Weights of a small transformer language model: vocabulary 8192, 907M tokens.
Each number is 128 + 24 x the weight over the matrix's rms, rounded and kept within 0 to 255. Layers, rows and columns count from 0. Numbers have three digits each.

# gate: layer 2 MLP gate, 1152x576, rms 0.0989, rows 726-757, columns 144-287
# up: layer 2 MLP up, 1152x576, rms 0.103, rows 726-756, columns 144-287
# down: layer 2 MLP down (transposed), 1152x576, rms 0.0983, rows 726-756, columns 144-287
gate726:131125145156171135140135151119119129170126130134118133103133120144127109157128104138138134127144147123116135140111121108130126090156108062111131108146108150131101175131108117120139170128096144132089087130101103122166116132133155139141142114091116137096123159079126117109144149126158120172122155108150126129128138151105111096114142143147126117126108131148126122133131142135118137102107110149156122137113131096124146150132130103105137
up726:092139142135135122128140185076137143135121140129136120141111095164137109150174127127142157158147093138115106107106125119142101143090164131086126110130131110102132142076129149131168140121143126123141134131123140171129125144143151104109135132107166135163123117098144090084084119162095170110168096119086095143111118138165124158115112157118175111086152126131128112163115151167107127100103135083108102140190095111108075146181114102129182
down726:136119151150141136134136167089131151156128131119138112128109138172136084151174127147138124154140133155125119131107129132125103109071139153099134120154138149097126160089151136137177157128157121113129107137124164165119115181159135111113153140052186108141160111079165079093073129133111151084145122131090123139115140151140145125117120174159176104078148101101111103151099104137110130129105091088109120110176106134117093138162130094138188
gate727:065100171155150101096150116154105154126155137143130083135121139116127161122126092142133129144124117139139153118147131126112114112092130144110153136147098147106153085103140136138141126155155129143145148153122153154109129158136112124104156157144134101119127126083092185132138117068122148138164120117070128164130127107126145153111132094141156126143125113079114126158137088124164116101130139090141154094123152134094127157155155115102118
up727:127142136154150160118124163132111086137161165083094124100106121150148170146132139134144153103105082100141114153118129150136142136155133119132127121123130113155119132122114094111161101148114116118134114093100105076106113139120124181158080153116112166122134122147128042102106127145148146100129097125178125093157157135123130104136118196105131159172124131188120150112122137068140136122133142134081131168069134139134164129084120151145112
down727:154135105147128146133115146164141121127095139132126153143118108138153144108134136096095110159067137154118116103167142123134109119184114085126168153120148120149140131155144115153101151113136174095103135127148142094129142128083121130123137107153122145125140104131135110110138135151124058174117115117150136129127103076145144125153147206126125152128136166113149104155138119135124107103114116166134117112104149121132143130132122112152100
gate728:084147135131164148119152120122140196152117109098122084170158119128149092133180088131110133035085151129108150132194118144117100114131082140173195150161212109156125114126092121107161114149105188153120126121157090049110152102143161089097166149115136097099154174117181100142129141129134118139174101119132168162146193162168132100178118143157135086113148106134140110137115104127108075132077121120142119135134077118166108106096120142123072
up728:134122120109125069121143140121125107135151122154112141117102104117122130106110174123136111153137100134132169159118113126130149137146118127112097142126077115080127111130137128124107169133125144120115137097118126140151144148125102137148074116125125098137137114106137151104109076120161104131131158152116063118143077117105136153141138135160115136119130099113116134101149133101109121132155174100107080134099155137123152135092136108097143
down728:116135129138153130124132107126136166126115119107127130144150129159127117123165098157131105053104128141122152144143139162140098129126121110157204135185172132142115152136095123115131105154116128149110139122148127104114112099138163109113144158138116124093149128139132131172138118128096137122150102096110175149123158136169145114143100153142131112139171150140149088139119131133104093148084144115136161135142116120128100121125110117125083
gate729:100134142088144137061118145130143139162109120146112154170153142142127111154153130131130097133081159099169155137128141121099109152137124144141131123133168119141116166123136131114143125150119123122160097112167117130108128159126119125131121145142130115110104131156139122115112135168111120143153119121119145125104126149133147136154125137116151107125131127121144119138109177147118118135149134143120139138103117128162121106094125138111118
up729:151120104087096072051167117144131088109167119169151147046103153152135122136098151154127110110136122124111126123171117142122153126131169148141120116156142128168135165085142113129147135167126143106105167112066126149135124159076125129150121116127127139100094132117134101157099083107108114113154124142120097144147092107148127130091118133131134142078157089128098091132111142128114109161157136119150098110113139159148097101115127126113109
down729:142159118094092098043148110165129133111167138190147182072112130143142130129119138181111107138134162142115129094160139136106142135140128120135089110155157124158160144122140121146148126155135136141101133090074120136124151155098161159176138131135149134128128127112112073151117091117084124141175135139132117147113088098146128140110096159137114151097119092155136133125136154101124111135151081126143110089135134176151147108115123135160081
gate730:130084109104116124112059129143135137166105128122152124112142093126122068099129158134092128141186107113124128170179131140115122113148091135141187154093065158142161132150112088164153162114134094076084181118145130107144143151132128129132092105119065122123125131164113150134165139127111134135153129117131124081152106122128145128137123147128160142133154167059124168135124159126115136155140155138111127096132101143149134111164100113117114
up730:120157121106120154086134147135119097119106112118104108118146148154093169143145145190126150086146116151131115151169123148097134128137129147120094150146079137094122138097120136140129143140136091154116124073162126095135100096150115073174105125152164174180097125163065134093139125137098158115140159133144154180106170152119150166181149093151143104125108146142104147136109107113167153084122121110152135101106114100157145166107135123186077
down730:112142115106111181109121140141177139140159117149117122135116106139132110108140201134120145114151133128105122153114102107114125146149110125133076147127105160087136138143084106114162093121153112099074105130127105128134115125122154155138123136141148099136142109166120108117170127121181113142138139120119113186110124134128125125164190104155114085154111141102119147090078070131124147130143100080150171123116070140154127177101107127156096
gate731:123148121112139132113124095124126134137111114150126122089129126102161124129128097117124113143116114112109151129146131169124130104164141116163113124138129109134110087129118158145134128127128123114106154142137170198132142116127139133121144137134151129134131116136148134112121132085125101123147132107120129154114080142099132163154160120127102146134115158123118134092117121142087133144137152137130182138124093128130125144106141125115143
up731:103153116100159133149162129129108131109156138123129140088146175122134112113157084124138122175120132124104149135143176142102106084143114099126100122125133135144120116133117152124133147129156134111091187115138163153102118110117114147134140140170151107124123130118144099086075118073099122134180133092145133126094112112080117189176121106118109130106111142152099118108114174143103115149098098132126108087154101121117150114084122116124096
down731:133124115175147157124108095100143133130155155124122098146151128134098155125102093158102101132093100105156166135114118116128169152122107146130168155118054137116132116086144102110084123101145078153172142143139091122118133135129164115164123125078104128186152152103127137112137187198131107128134130167134113139188089174149147139093128138163129157154096122110131101108119088111133141117108145125145151158122116116148088120075149155115162
gate732:148090130181107071134149117095131119107107140097101143149130090092114109150108158109110105127125117124131103138131147109124148126120154133173133141168163084117095128105141147106083133132146118169127128111152123155122129149132113150135148125140123067078120152108174169139109134111123080170110122150163136121141103113124075127172104155136140130144134112111188144129147182161092145094132124112102142107130139117142135123166142145151140
up732:152150095177141102119100097097131143121131122124109122143133092090128078106159155127122117127104118113122105123139156111122154108108126143151125132178163098109088097104140139128094140100148136145171125111120136161116163147133136140161139137117132128070108131071157169160132152092125100142112137155131158150134113101090076154132134160139158124135164125126199126139159149127110111099125144109080127129106054123153136129167177125140106
down732:135138092105152152115064088116134099119133119121115088128179154083188101143172111165162134159119166101187156134134102137100150134125129076168123133123097105135107150133157114149126080119122137126141113116150152101163109163146086139143175129149129182089097160134122108138147105133166180129154096133079121146138110133097129141138093080139094118106129121128120109147076102151117128154129108165124158140125102139155169172142163128195119
gate733:168132144128089124165097127167150117115132144117128131109114144142156136133128110126139126148121072133124111094103132116087116105111129162153112097147116098141084166084184114155110174125103136162127118105135145132161159112135130103157109143091106146148076094127093130118150130137119129106069139095118087127143162132124110129087138128136104166112079122129137175096096155150099132141107125143134168076185137086141099113103147122151157
up733:144153171118138127145132137140130132144144142135122117131137110088137150121099108124118129127122083140154132094102112115125140110075146170138135075097128090155076172107125159114111105118117165141134109122113167137157121113138086064129131135107096134121127102125140094149113123124160137130112109108169103112132180155150151113104125125121073122093100159102125132104118127109102136097098147160137151102150118075140134110116129126159160
down733:092137088144156126086131136103135143123132162107114145112140114134107126106133144140131097127148145138140129143156129130125132132085137119107168152114145092087171137143097105086146067129129112067101139132100113127100142142100105115138098112119115148117130139129151105148105118108139098133173109134128166106127150095133137120150083129119141097145135123114137082140132122114104114153123173119101129151089099097157146153144112148116112
gate734:143124178140123088138126118114152109128095107123136113087134131122126146147184137157136143134159161129130162172160113150120139141151121107149122114098092125139138073156145161114144158101132123121121117092094136137115133120118143124126126129082118060109133133155133125128108135141120145129205139143118135112123102110120153156128126115108145143087118112163144175099139144172126078125127129120109126126145148134104172133130157137145128
up734:134137131163129132123083139099107097121167120109111110156093122140094134146122106167149143121137169139130161129109136111159132125137098120137121159121152140106171122132135097150089138095172159111151120149166082103127113111115131106133122161158123146112144117124162097128125119182103098120127112106173130135136098117140125111134107136153170141141156155069087116120129146139117113096112118123134133134122111144155107117117098125128118
down734:113137119150122141111135149115109165129171166155108181133129116125117144120097112141128140148079099111135134088106124129135095131082110127124116124167112171114122126114091124137119121104161130120131146153170109095130094129122120145152153116193155160166130138101141083115117105175124132104122108134128101135174139139126112103142125156131128142130105114093119123129121128092106207099135145153152111120106103119157094091152119120141150
gate735:150107146102159158111169165093117109176143108160159119155169125079171129113112170128150153126128144088158169130108126162155133145119160129114137138117106153083150110098130139140139150149085112094135161134120058124134193155136113103140107112108054121113120105129099104146138113107078132141172141161133114141126155148165143121145131135135162141195134154136141128141123159146086098084184100161114104107139126117089134123117137137121102
up735:119118078187123158113140173135119132082134141101095119127145140133154130154182131165130107112177159157121083133142165186149117178136140118145144139143118116092101106107141127098150163143123121161129135122117146128129110123142128104088111157115140167107127112159139080129153123112191133156128163089155133078126085058125153128122157132125123150150158113142106143170172124104078127122144130100176108082134121099111149091123101129137121
down735:139125120121156143072139151147114115112152116144088133144165158112166144152136133149095193169157128105145135121141141139143098130128158158143151154112096153108138107113150133112156145167097121118090116154091139137137140153148120122087115149132143123127117131114106171153118081108122095138144158159116119109115154062128150133168145137119110143188173152105133109148147177148115097102195141122132139098155132140118141129153093110132146
gate736:131101142128134117147094129133114150138123162123135121115157124095157145134137126101047140111103123099106113137175162126112126143090128123149132098096126145128155097118132111152171105110110138109142109132123095129143150114112128147128104150103102140119117151135103129158156130105152140148095144136095126156096103131121122135163123147153129123172133117110158114092119140089159110118130126152103132088123127146151107095090125094150135
up736:109071142136144123152108134121122137111125130109135112143119141114130134134127119131102114138112123107125114116157163149109108139131117129152123139125120135097138161143134140094155127136111096129130134108114111146148138144149118134123099130131081126136127139144126119144170136149132141140106131170100134119129127153147151117140129098147151106127110131142130102113083130104139140113096094134144119079152114123161124110112126115146128
down736:128105117104133139127143121139148177127156111140133116149105145152084128114121154129131120130117100127144130114102147148084071124131121148149123154110090133122139127089126174106144115124125106116136132123161132126143080138121096146127174123151104111124080114134167152149149151137113143107118153150132131100152128114124136148118125094104134123108142143123102102096111128135116137124096127130185159111183121130139127114120072113121120
gate737:139103131134128131122112174118101126095136150120053143143135105144153149143129191142126151133086129134108154112122135141143116120203178092128102162104120116123132150149165225120078086174124132151131139103151123144208112122079175087150110151141131157150107178106178134140143146120140183143146176086127124195083163135149125168091148141087104156080170125147105082193155120113151154126129068133114114082106132138183206154119139085169136
up737:070100140087126144107141080162132140137127114137144116098117097096115115145129104134125166145094145194101191116149172089076154185136136107110135126131138128110142115105159111086180113123083204129111156122142111165113105143140131114154141153127154155087090197213130127139113138136122138141108137177135125165099148137132160083143150138120122104130085153110127103102108111099132189080165119156051108120117134120149125121110108121143121
down737:085114111130135134151119145104106122131127159100095113063112078128137165187150096160136115167110150153108170131126173111140116182152118104125125129100140135151114149121127116121124114110111186123124136158148128131141157168136160120130113143126160126141103155154135141135122139128123164150164136137106091157105125124137094176127149118140101109151193157109110118143114143122133127111143106169116092148089102149155187160116059130197116
gate738:151078125124130036108116147121129143156123135133138107098144084140099110153116162154140147153128097116124129133147146117137099134126154100115164137132099098147147116139124100082148166129102127118113120127132133165119118093104102097157182130108116146118097167121119129116133117113156159127167135113144104096144155141127116108099139117101109130116116134121105133127135096153146139163132117114116147177144158112130143148111130094148132
up738:141105166095150099153102091097095136107124102118129121143122140135119137133146111093134126129132098080131136132163131113149106118208135129109185112136167123137125107161168141138105135166077141121091142121157155123131128128136108145150138134126140158112115169125132114145143124135149099108154164105114144155170143130160119136159135126148118136132134127124149146150151116153131146106104160151105127126167137131155112105137119138106113
down738:118140123083143134117145118131136113133130105119146132131109131143157109101123109127116107131169147132127129120072113138149124137135082103133104138116154122129152126146149160170107135145115121120116103119138117145142139138131135143106130117167127164161117133108139155167135132118174079122082113123095122148096089126136151151114137144143139093132146132122105117081125140130099137135163156151136131109131094070150137098144147124139134
gate739:127100131118125151119133150142126172093093121092122121121134078104115130111091146128149128128137113182103136125145145141133131133124076116116164133167162147109137141105109113131085124105114108137156146114170118151137065140118094118166127139115118111120119159154135147130165115122157130150156119093129110133133165131165119102092175151089114150125132123161108115108160091136147149100144103095120110104126086127163160094154085121101135
up739:159066075061121135159114132176139123091139158172144112125105094154127137186108095131102101152121167147101144125100166085137132171103130126106122127163106128118083111148138131143144134120097144148095089132117131109094168114070145148153109123109131145178127118149118130115131131156139140156134143154133149151107126100166125125107084120130122147115141156135134120164095099087110121138151151119097116129102144122153116141137082183135125
down739:108130109111122142120178133087152144126142176132172131101086111119167149108142122083111113140108124154110107153123149130137097168138142127130151130131097199123147102126135132186174154125103154160123113152137160093150139109094138118120126128127147143149166132129116115171108116146107116109117113167135131153131132151130134134085136108136141151135140108145141112118130153091099131144124127083096130131129109150094123113159111132103110
gate740:142142099122113122147165152084123098143147163163155127115128133130158140126117118139144128110128112148162117119126101166128129087141143128141122111151160137106144099141152170138178108136106122116109150146143122095139113116122109143154118117152162127139122139111168114167140146119095100145093151112166126142124155108138167130137130101114120139094156105158148123089113123122160148140096128159158119095141136143119135137153117129127109
up740:131161111155118130162132150090117143100119173108127125075168123117157140118129105099135138112122107150162142122132134156120127119102107119146148074143136180165138140097168132122089165153104146145116167135123120128137119139126146115110148137130139140112163143126153133167109141097126087091121117127115130132137134126114121114120145133121088136125137090111116098135153116139111144124171155126069097116114095102114099143159117146097115
down740:156145139096150122110123123134128124126155145140161123128089115108150138150134108142118130135112124099137112112150119157126119131167167140150100160136115121120137106159139166111154113152138117108145114139119134164168113099156125161124103128135110113135142093128128138146127155114125158170153147124141142147120133122112118140156120076102133109098109149132122137154130168135132125124139139100142160152159140135115141133144092106129130
gate741:129134124125143127151099100119118125126066103101164100135141133136089133140136142140151141136140170146172098110119129126093146147130127090144156157166110149096142096120178141165131098111139137180147103105140102118111137140066137114132105114103149187150061139113109142133155185169148094091092097107161119110155127085094146119090104114086098151112130125100122103149129116112111112126098137131132104145120102129151121095157129146136102
up741:129153159151094106129090135159130145132117110147181139144117103115148111119103086112153154089094086042133106125121118118140137162147124153082133090089124133100128097120113104121107165127109152122124109153113164133118128097127177143136176106122107073120148141149128126150156134125126158159164142130160147104062110154164096070135199138148123100151106095156156097108177071163065139153144152142102143105166159112098062161119138119118110
down741:092183140126116124123104087121120124190135129129147167122114118147109150137130139153120155106133104106150122081139107074096149146153112109101182151124139167114153109136095153198121110151119149106123091138146131131131146191112145119134107156101115108148053110095126087114122124153147092196151111127115112125105142147116117133136154092108136102153154165147170115130130118133146139143120176107111119139162151123134138135125117154117094
gate742:150129128134166139130120117151130099131128139109132124094127135157125115117104131153130175120143160139109118114102143125088145123103162091090118095150149116135131147116135089197153126090113136105134145152117151108159148099128151140137171145107124109135097100146142126125136151171119140101104106144149098156132143159118128140142134125138180166159119102105150179119138132121112177121147138153101121126136137143114109141103121125113128
up742:135100141135135111136128111165126117107163152124109127147146127114136119125121125130141107106146167154137150128099123110117188123133166125127105117172152110116122128116105117168171120126155103121114138105112116120182168097138166118146165137145127099093167140122121173124140152137137156110111117128132108155153152147119143113105133068142140148149139099062178151109120125155124138147168126110106143141121116171143101170137121123132130
down742:119149098149133104132110168115191129142117112121161152148148124123123134120098112107136084118163121118169117099161107126147104132112101126116127114099148114130133138136116147120117096155135126123117144151172142106121109141160115150139122128117082142129156122159140108099125141077163143173122135134125162095112162145130076142135141172140117125095104129133090104114108165128153102171084177147121116146100153130115141108108201100147115
gate743:110098110109146106142147174138085096187112159119132133136115165108136115130094137147078139117108105128143160129129128144117147135160120104139131125119128105153101106121117139130112143115118159095134115131159126094140104121124138124118145145127107117119121111135109126114154068115119185145138160143114125141159069131144110125119075121149158146111156132144123109106150129155128103145136145148119119176113120120077128111107121096114113
up743:128125134204127149130151135137132070142155137148126098137108178129159129138109136122122131133121153089117106165167156121110142129130120108143156138127136136121119163112134160156164150153122114133097170164113098102186139111130136147124116140147116117097116179158098128129136067149134136119136133130119110115130128128126125143117101172111107143130107163111095107127118119128113140152123131160110102101115141121123142102124112153091112
down743:138113093133115150118150157110125084141137154111093129104125151137097108162115150173087148146081140080125134129144141137137109141138124117131179134099161121113141120135161165108144133143169156155070126158130131177188127103149150115162135104097133155106099124133074124093150099117119167088108155124128153085135134154129093139129079126156142143134139122120112122123106102118128104121104144125142108121102120100145132127140114140106115
gate744:102113116100122134105166163163152122174112121127127174127147121112124122130148105119122135160116125104136130127098122115110129095106145114097122136124096102163138131109121146158111159126115126100124157097125122172114100147125130141098095132126144124168109061145147135107125161082130156177094119128114127163133119139157083125099111149180162109119124154172170090133097156136129127127146141146122120106116169144161116100154103100111092
up744:175092168111125098126118107103150081140115167143110116131119098098144093159126154095126166119091092145104224148151125148124125147138148108221149168145119145126121110121177095105149143152131102143088109100133152097137168123109168115157132105149138142070137144081119144149159116163141088102169170124167143139134132148104122143146153135090067168063128116170095150125142111122155129100144121140120130155119093139115100184142145123136153
down744:137080154115142085117119145134155112126118121160145128119125108128101141133147135101110123115109111110111149173103139136074083131109143156181158167168075143125139111114124138127107147107125063177125135138115118106143160134145164099126129101156156107101109116078109160146166136137159146094161160148209152152132127140101133150184134149100124161090133105109156143116099102168153143093156122145094120138141144132143127136158124094132177
gate745:090134144121135134149108121111132124118143124145140132094152142162137153093147083122113096133124120101126115113123164136151137105142118079127155120153132084132137074104096148129144131122160149139137105163124158132097124107123157109102102116167111132128096125139162086083095144132138118144133104158120132116156072129130127158144151140145129127133127139121058125144130141132087118150086137125138107167140165127132134136126143159104112
up745:097135096136167107116137149123143106088129165147140140138118110152154166111157111115142131131120142128132150141147162125106107105150118074111144098129120156151105125122107107144100126112131142136145129108144119129131081113155162097115141151152133137091103138123123166092081122130120163167099103151164117158138129179120102176121128134122140148155142131150124140122135111129118115175112126124125121166143157106111158116122148157076143
down745:180124143124077131090182142130106139102140112090142180118125150116104103149092125151069137150121149114132133118113136085093114146076075124104123157088164152113141127141088084148152068143134081125137102122095101094165169094125108138169078119131095162181169137129115135167099104112115127147134165101073195120090138122119162106109179113124142167132120131153154114132113079111134130090139115114122140144148133127157123133153113121140122
gate746:165121143126150122138110115106083110135098153139107130127124126127151135152083165109134145183153103128117152104121122128114100167084155121134152109134134095094096087133082125137133125109103129123166099129098079141104135139139133133120155084088140125081109129130131135134129115132152119145140141121096133103101142167140142120146104088142144113121108147076123128123123119126158179133118111114149135131162126091095128137162136103143095
up746:132104134166103142134115050125102085131157160144140177124165148139081136117065117116118136121095187158105120148128106106116125159116185092160134123107111160144111142171115114099117129091136129124093100123126142132123149121090126162149142131150100088136103131150179135146144135115117140119074133163133121118094117121132130139133113106149089131101122129143143145117175109107174153111131160137151118118112149091129130162105155144168111
down746:126117122154109129134164068115110108147162137110167161137163159166091122105129107119087115124102173178141097165140097109100130138128135131152140162113110187123134167155177114116145143084155103126090125118137192130138124126104120158167129111190092120124089113149136130167136145142160134113109133132133120121098104143119128132139100132126120131080148101156110113116169138099161128127122143171141117120081133114127089141114141149157116
gate747:112142136149125151158137142096149142128116119170099100172135139111131139148095108111153124114109148134197126131132139046109140118132090104117141158146116161126183132092112146121115132151127143173151130090121155125144151084137135093113148158138133091118118099167105127147149121121128133105147142101110099153124096100172139106142125127134125117131145132120131140138112186168132069147108154125119135132141107149127111113099112147112163
up747:177120127088145108135128111133120139173141136084147152078124112148152106103185147134068178126143157121052144118104134177061132159100163118157113120170131077111089117141114118109139148114095146143163138127149126153060135114089123127109076124112115119098158133106142158130135124169121128124104147156136159146095154171144145083128128131094140099127070123106151145133101123130117179119168151134129129102165167114140129126178133103162112
down747:106166141161135148137141132161135097083141147128122129145116148095081146133087119134175117124120107166163101151112124093160136117142137108096129147115130153136147151141133148154117114154154079130122121133112105118189102162155152113110148125166111124119068151154095071127103142076147127143147103122125086142131118123122143116119157136136130112118163116130119101109146099136143097122098113099105107124138098118127118149102158132135118
gate748:124106128141168146139112135094103124148162121136090114126117116140117111129102123144090123078117112122111128143128115146140158119080131124122087090119151107104142148153141152143123132150123115161123110128144109133131123104133102123137125160117140098125129140134133155116122128097149121134142113109137135101127132157104135129127119127112088147150136131135090123165113151120142115111167159116145096119147107131129127178120146138126130
up748:123121140189129101129133146138111117147159139167111133129086153120110121121161143132116134086105124110133128115157153108134149151114122111098097117123120122100109146098146121132134136135149130144122107149127128130117101100138078158136119142137150114116141165137153128143130149093147109151133107075139128088115117124129163127139114126128129132121104133139106103119116149129149152124149130114122102096130101131132121162115134130165176
down748:154112135154123092118125120143115116149152156156095113130083113144126130111125141156086164107114123116109139128124133106141158157084136108103085112103165095123118138140127136138132133163143102148108098143121106134138123112121114132115157136130150078136138169132137145101115149088133125105119115099124140093109126113109135142132092152102124138138155100115086112135137146132152146114199166141131101094127128110155140170150151116148151
gate749:120111085191083103114126137091148130080149125102104137150144122137155139150111103139151097117122087127115102140107097182105109168140085149107108115172119098148099080076139101183082130102087110128151107146110125074113103134128153112119122138090106147141143079131129077094145175143106124102110157115184171141077106109133090119096141137166139151102170106142158122130168113148118164165117131148106114130109134097099144146128106124134116
up749:119158095167132131101122143109103135121150093128113150162123124134138103155187121107099151101116092159072155136113111189095138172107107125069133101122103087184117159099147125134118125107130087175134181152110128146148107144120120100104143129110100173148175113142106073097132163161112151092124128168148165135058097110125109097114085127119128163129155084121174164121146118132094163174122167109134139133102129100117175167172099086116104
down749:157146148149168084088102149122101072079139126137105150134095122166133087125140114100149155087145149068140171166133161127130141140171135106134137112139108138146120117112134132104102156140161127151121172151153145120177166172164113139096129169106120163137125071107085079131123147151116133155117122138180140141120114131119108131151162103099126138113124132119114090131096127115147140104139159112112134139080111101113160158140128114133109
gate750:127116129117134136145116130133147128116130117092109108144138105142167169103113150089103097123127114129139132127139136143119138124145107134146111146140097134129102106150135097106107149165137120137170115146128107151115145119150121115144135136105156141123166121142188101118114124137113125153125161137077107126126140122143128145136138142119154109147133158105121138147113118142140119151129118098119115145141146139123113138127147150108158
up750:111147147116124152126122122144113099125110127103086135129096103126156136127085133120078128119118154118155128130141145133112140128151114134133090117141128104115131120148153113141110123143173100145165131127105152123104146106119127133120123102095163139092145125155149127120157118104090151111113119143046116075069095144138114124137150138097123124096141150096129116123154088158094109167155152119161140129139139153105142129130120139104134
down750:121106143125108138129145132124125067153167111122141134158143165100163159115154142116074112126097121114136126122140154116137120138126122162136079154089085154149120136157169093114131121136176099124169128079122113139119144137132120092134123124111126143104133145153167137111114139106130122109141164139070131125097093125119117150147111141110181111168120147123121128146113132129103089108107125124136163133121126119113119158124160147076139
gate751:126134100159183096114092108101139108105138128151068090145093142129145134116129151171079155081110105100154168119113181135079087142146116091144078105176154110136108125099150151178154101114127177148122110144165115146065131130080079113175122113109080148148133124150204097146113104139129117115127114155122114114125106110135121109131090150115152122120144168064132150144101129136113120127127170170103090117146158136117150130118112103143143
up751:123136154155106154132158163120117121154148148138193162138161097183136112096141109076136102179115140128084154099133081180117104040157137131142154118101125121120123123126082138133077161172203098109140103108093141154123102095167134109128120122098102097113135172151113140135139196115137155117112138122123128134119154222128105126123172104149149162140136117176101081150132106095153105203118111147104123094131118128101126166163127117091122
down751:133142121150089090149180149148094158123113072148123144118103116137103148090086141124147116123120119147095144134152127129157087099145147129126157139135135143146172090183046118117133173096149135135120107126109147102106144112131092116134135108094123098132132127149144138134122150112143159154133116143108128129109116160093133143128149165160101126155157141152107114150105128159158130133158078136093149148139089140116137135133078141131139
gate752:143125091118106133130101157126161153155146106148149147107114131107166119144134117116112123120123126163088129120164141144126154151145145124143124141148113111142122149191095128111121166163127079079098126174161146102117114149152107110073132147140099096140118108136141086144155093107130143119155101128129137103103128103140150120129166117103116153102100126136137131139120129132154112134110137150126146166120146123120131130131160150118156
up752:131102096137105158124076131117142156144102083146146194136107115118139152123107146098123134117140175133114181154121138167130145140127151118146163158123126137105118160150128129130122141175102099113131126148139097120110115145131119150092099157132117133136116117124097143136112077136138126099108168110102116134096153094113144124130182097108143140123060113151152098103124138117121120119113108126139163166123094124157088107132140133118148
down752:147133108103143140133085124112167168097113118156110151107122123110117101140151140131111155129142149128145139121111141156136122127093187118131141143104102132130118208116127120108119149200124149059092147170182073129109091130130138141130164156145112090138117082112122117127120084111160127118125101139145143135111130120143170117135152138118081141109087113108144118121122097183102166112121096090132134152131076145129106111111135189109140
gate753:102156133085146071095140107114145141133145124122120111158126141133130107101167107162127120155131128090146085120159137128101098104115137148153122155140158117145095119150174165145138098110142143160136130121145095120157127130127143116142167103118127121131121128117129116095141168126134134142098164093138124140082105138113131134107129124159129137112130127118127158133117121114142124124139122134118143149121086121174145120116138114159084
up753:121110117124143115158136153109142142068144131128135153128157140087165120106151139142136110135142142170095136086112069141136169137147131077156112131154105143151129150153171098136142127140103111121113126146136133110103157113086119119142148122120081119141091128103124161120099132105122130140151133163111107151104132102102152155103160096116100113176132132157137128079121129135120092132082125113138098137114105099120094177151130164085140
down753:101084118101162079141142107134166120113162154115149146172137150085154134117142137163129108167120145135086140115092128120124158143142157132153142143137180118107116115142163085181150113102116104121121117170075154138114123104125149129131157109140112122145032096149135134127073163126136143117179145157127117167113167145058136138097169080100149102166107112140128129137143162144110106108135136131120160156111090124125116113157120126093127
gate754:148110141146141133126099144160129126144125116106130126156107131147094107131117171137133087077121107197158139104166153121089184133126069110178119129111125142148133154121121113143093151170132116135136119172106095136170114143153111103105158097133111134144116162130143146129134133142146137135109136133086117078104136116187106141136118102073129112102123122143113103107130105112123115134152147148143122138148156122134127101144109099083116
up754:089145127088129131104107134100096134106146144195100133177111123124129129126115105104106143157120128131160118193105131129157143119098160119156114118108107126123133119138103160141093139120125130117132102112140165079113134161115157138102124125153116098153150111090120163150076130120112116107142099129142115136163146108131142140121142124137083102122175111125132152171170159138113157109126136097156128119094118099140143177099138162129091
down754:099104117104097104065125131127094122139161183121157144162094104169069131147122126078095155132095144126126130155141069106122109128115109126124082105084125117144113132122102116164118128103099125162122121083129157100134131138132128166142121149182112143137175108151067141104112091105177136139127116130124109160166091116164112108160153097136037139111150115128109119132116166093125131106134122134104164094100116114121143129144117150091121
gate755:115097094132114158121160168087121118116138151126155144124111099152127093121103130060143129124146102156107135155106116108125114134099143150124125108142142115102130161143098145106145092158098127132087136150152155137112134138140152123125088141153099179121117154200154092115130162099092161114114111150170112127136162165106152112102147169125124117079112132106133144114155138149138124129107126136108131146153135129129118100136114117092152
up755:100082124136108153134109151101129140145158151138169116113143109145106123106112131093085134143134108127094126166078093124154083124065162151115099068150133124131153168161125137112132098104102112171139134142107144156142111145140146099168129137105059184116101147194137099147097171126137157106102102150148100126140200130127138108114107186132116146167078119098139122118165135132141146121109100133068138135167142077153109130140115146119153
down755:143150144133104099113125128116105147124066081124102141143151121081137153109157120191121098144118170142142135135141116119132132126140090120136121152098103148132098105162146149144109199106112108143125132116100101157127127135165104144090165146130117108130171110115179079129180101154110125161130115138138143106093122075135080079125093088145160064123139134158134133101124124115116132124125096145156116134132113158102114159119152106142081
gate756:139098176148134166155155140125139107077104099099133125120112134144111089098120145096126143158129157131095172105108116135123111149128124147134146138114080104121104140118128121128148143151165100115098124143134128126143117173101154114174134131147158114136168106159101143113171178096137164106114090147106117113131153135160095136112157108124140160136127149130134118151124157124120118106103157087137092137121107142121155130131116115134096
up756:131141072129136103185138129092086169143124094131139136127153120132088123109122138156156106130104111124117127168180166101116103122131136169145142133144117098157155146159147150118082111144102128153088106159122148161182095103140107056121109075087161119150134112133151147138131133135087104090101157096132108117138105105109128123108118128120130174141169165108142141118176147137132138113115109083131163156118132106136091117139127167105091
down756:121127120101099149133165087066137178158116082142164169151117135142195145177124118091136115113110148142091144114137168110086118155116116133130092133084111137146154152132145150127101161124101129108190102137110141158113145139135151105133107144153133134146121097121183132105138135134109121121122093143180114134157157105077157125100121161104140077140114124116105123146126134125169128122125118156148125131123182173130119137089060124111112
gate757:106126127110089190133130119124105157157174114094116136152134119133133111110090122138169109117107136122070144120122138191131129136146146147124099145176123077117104117089146182115185129125114152093125129153125141148134139130133095141146115143120125099128128142142150157119137136099084106107111182125118130184098147165126137116093139119129104128128153113147125152131092169141110129068122156133128141172141160134088159168135108073126134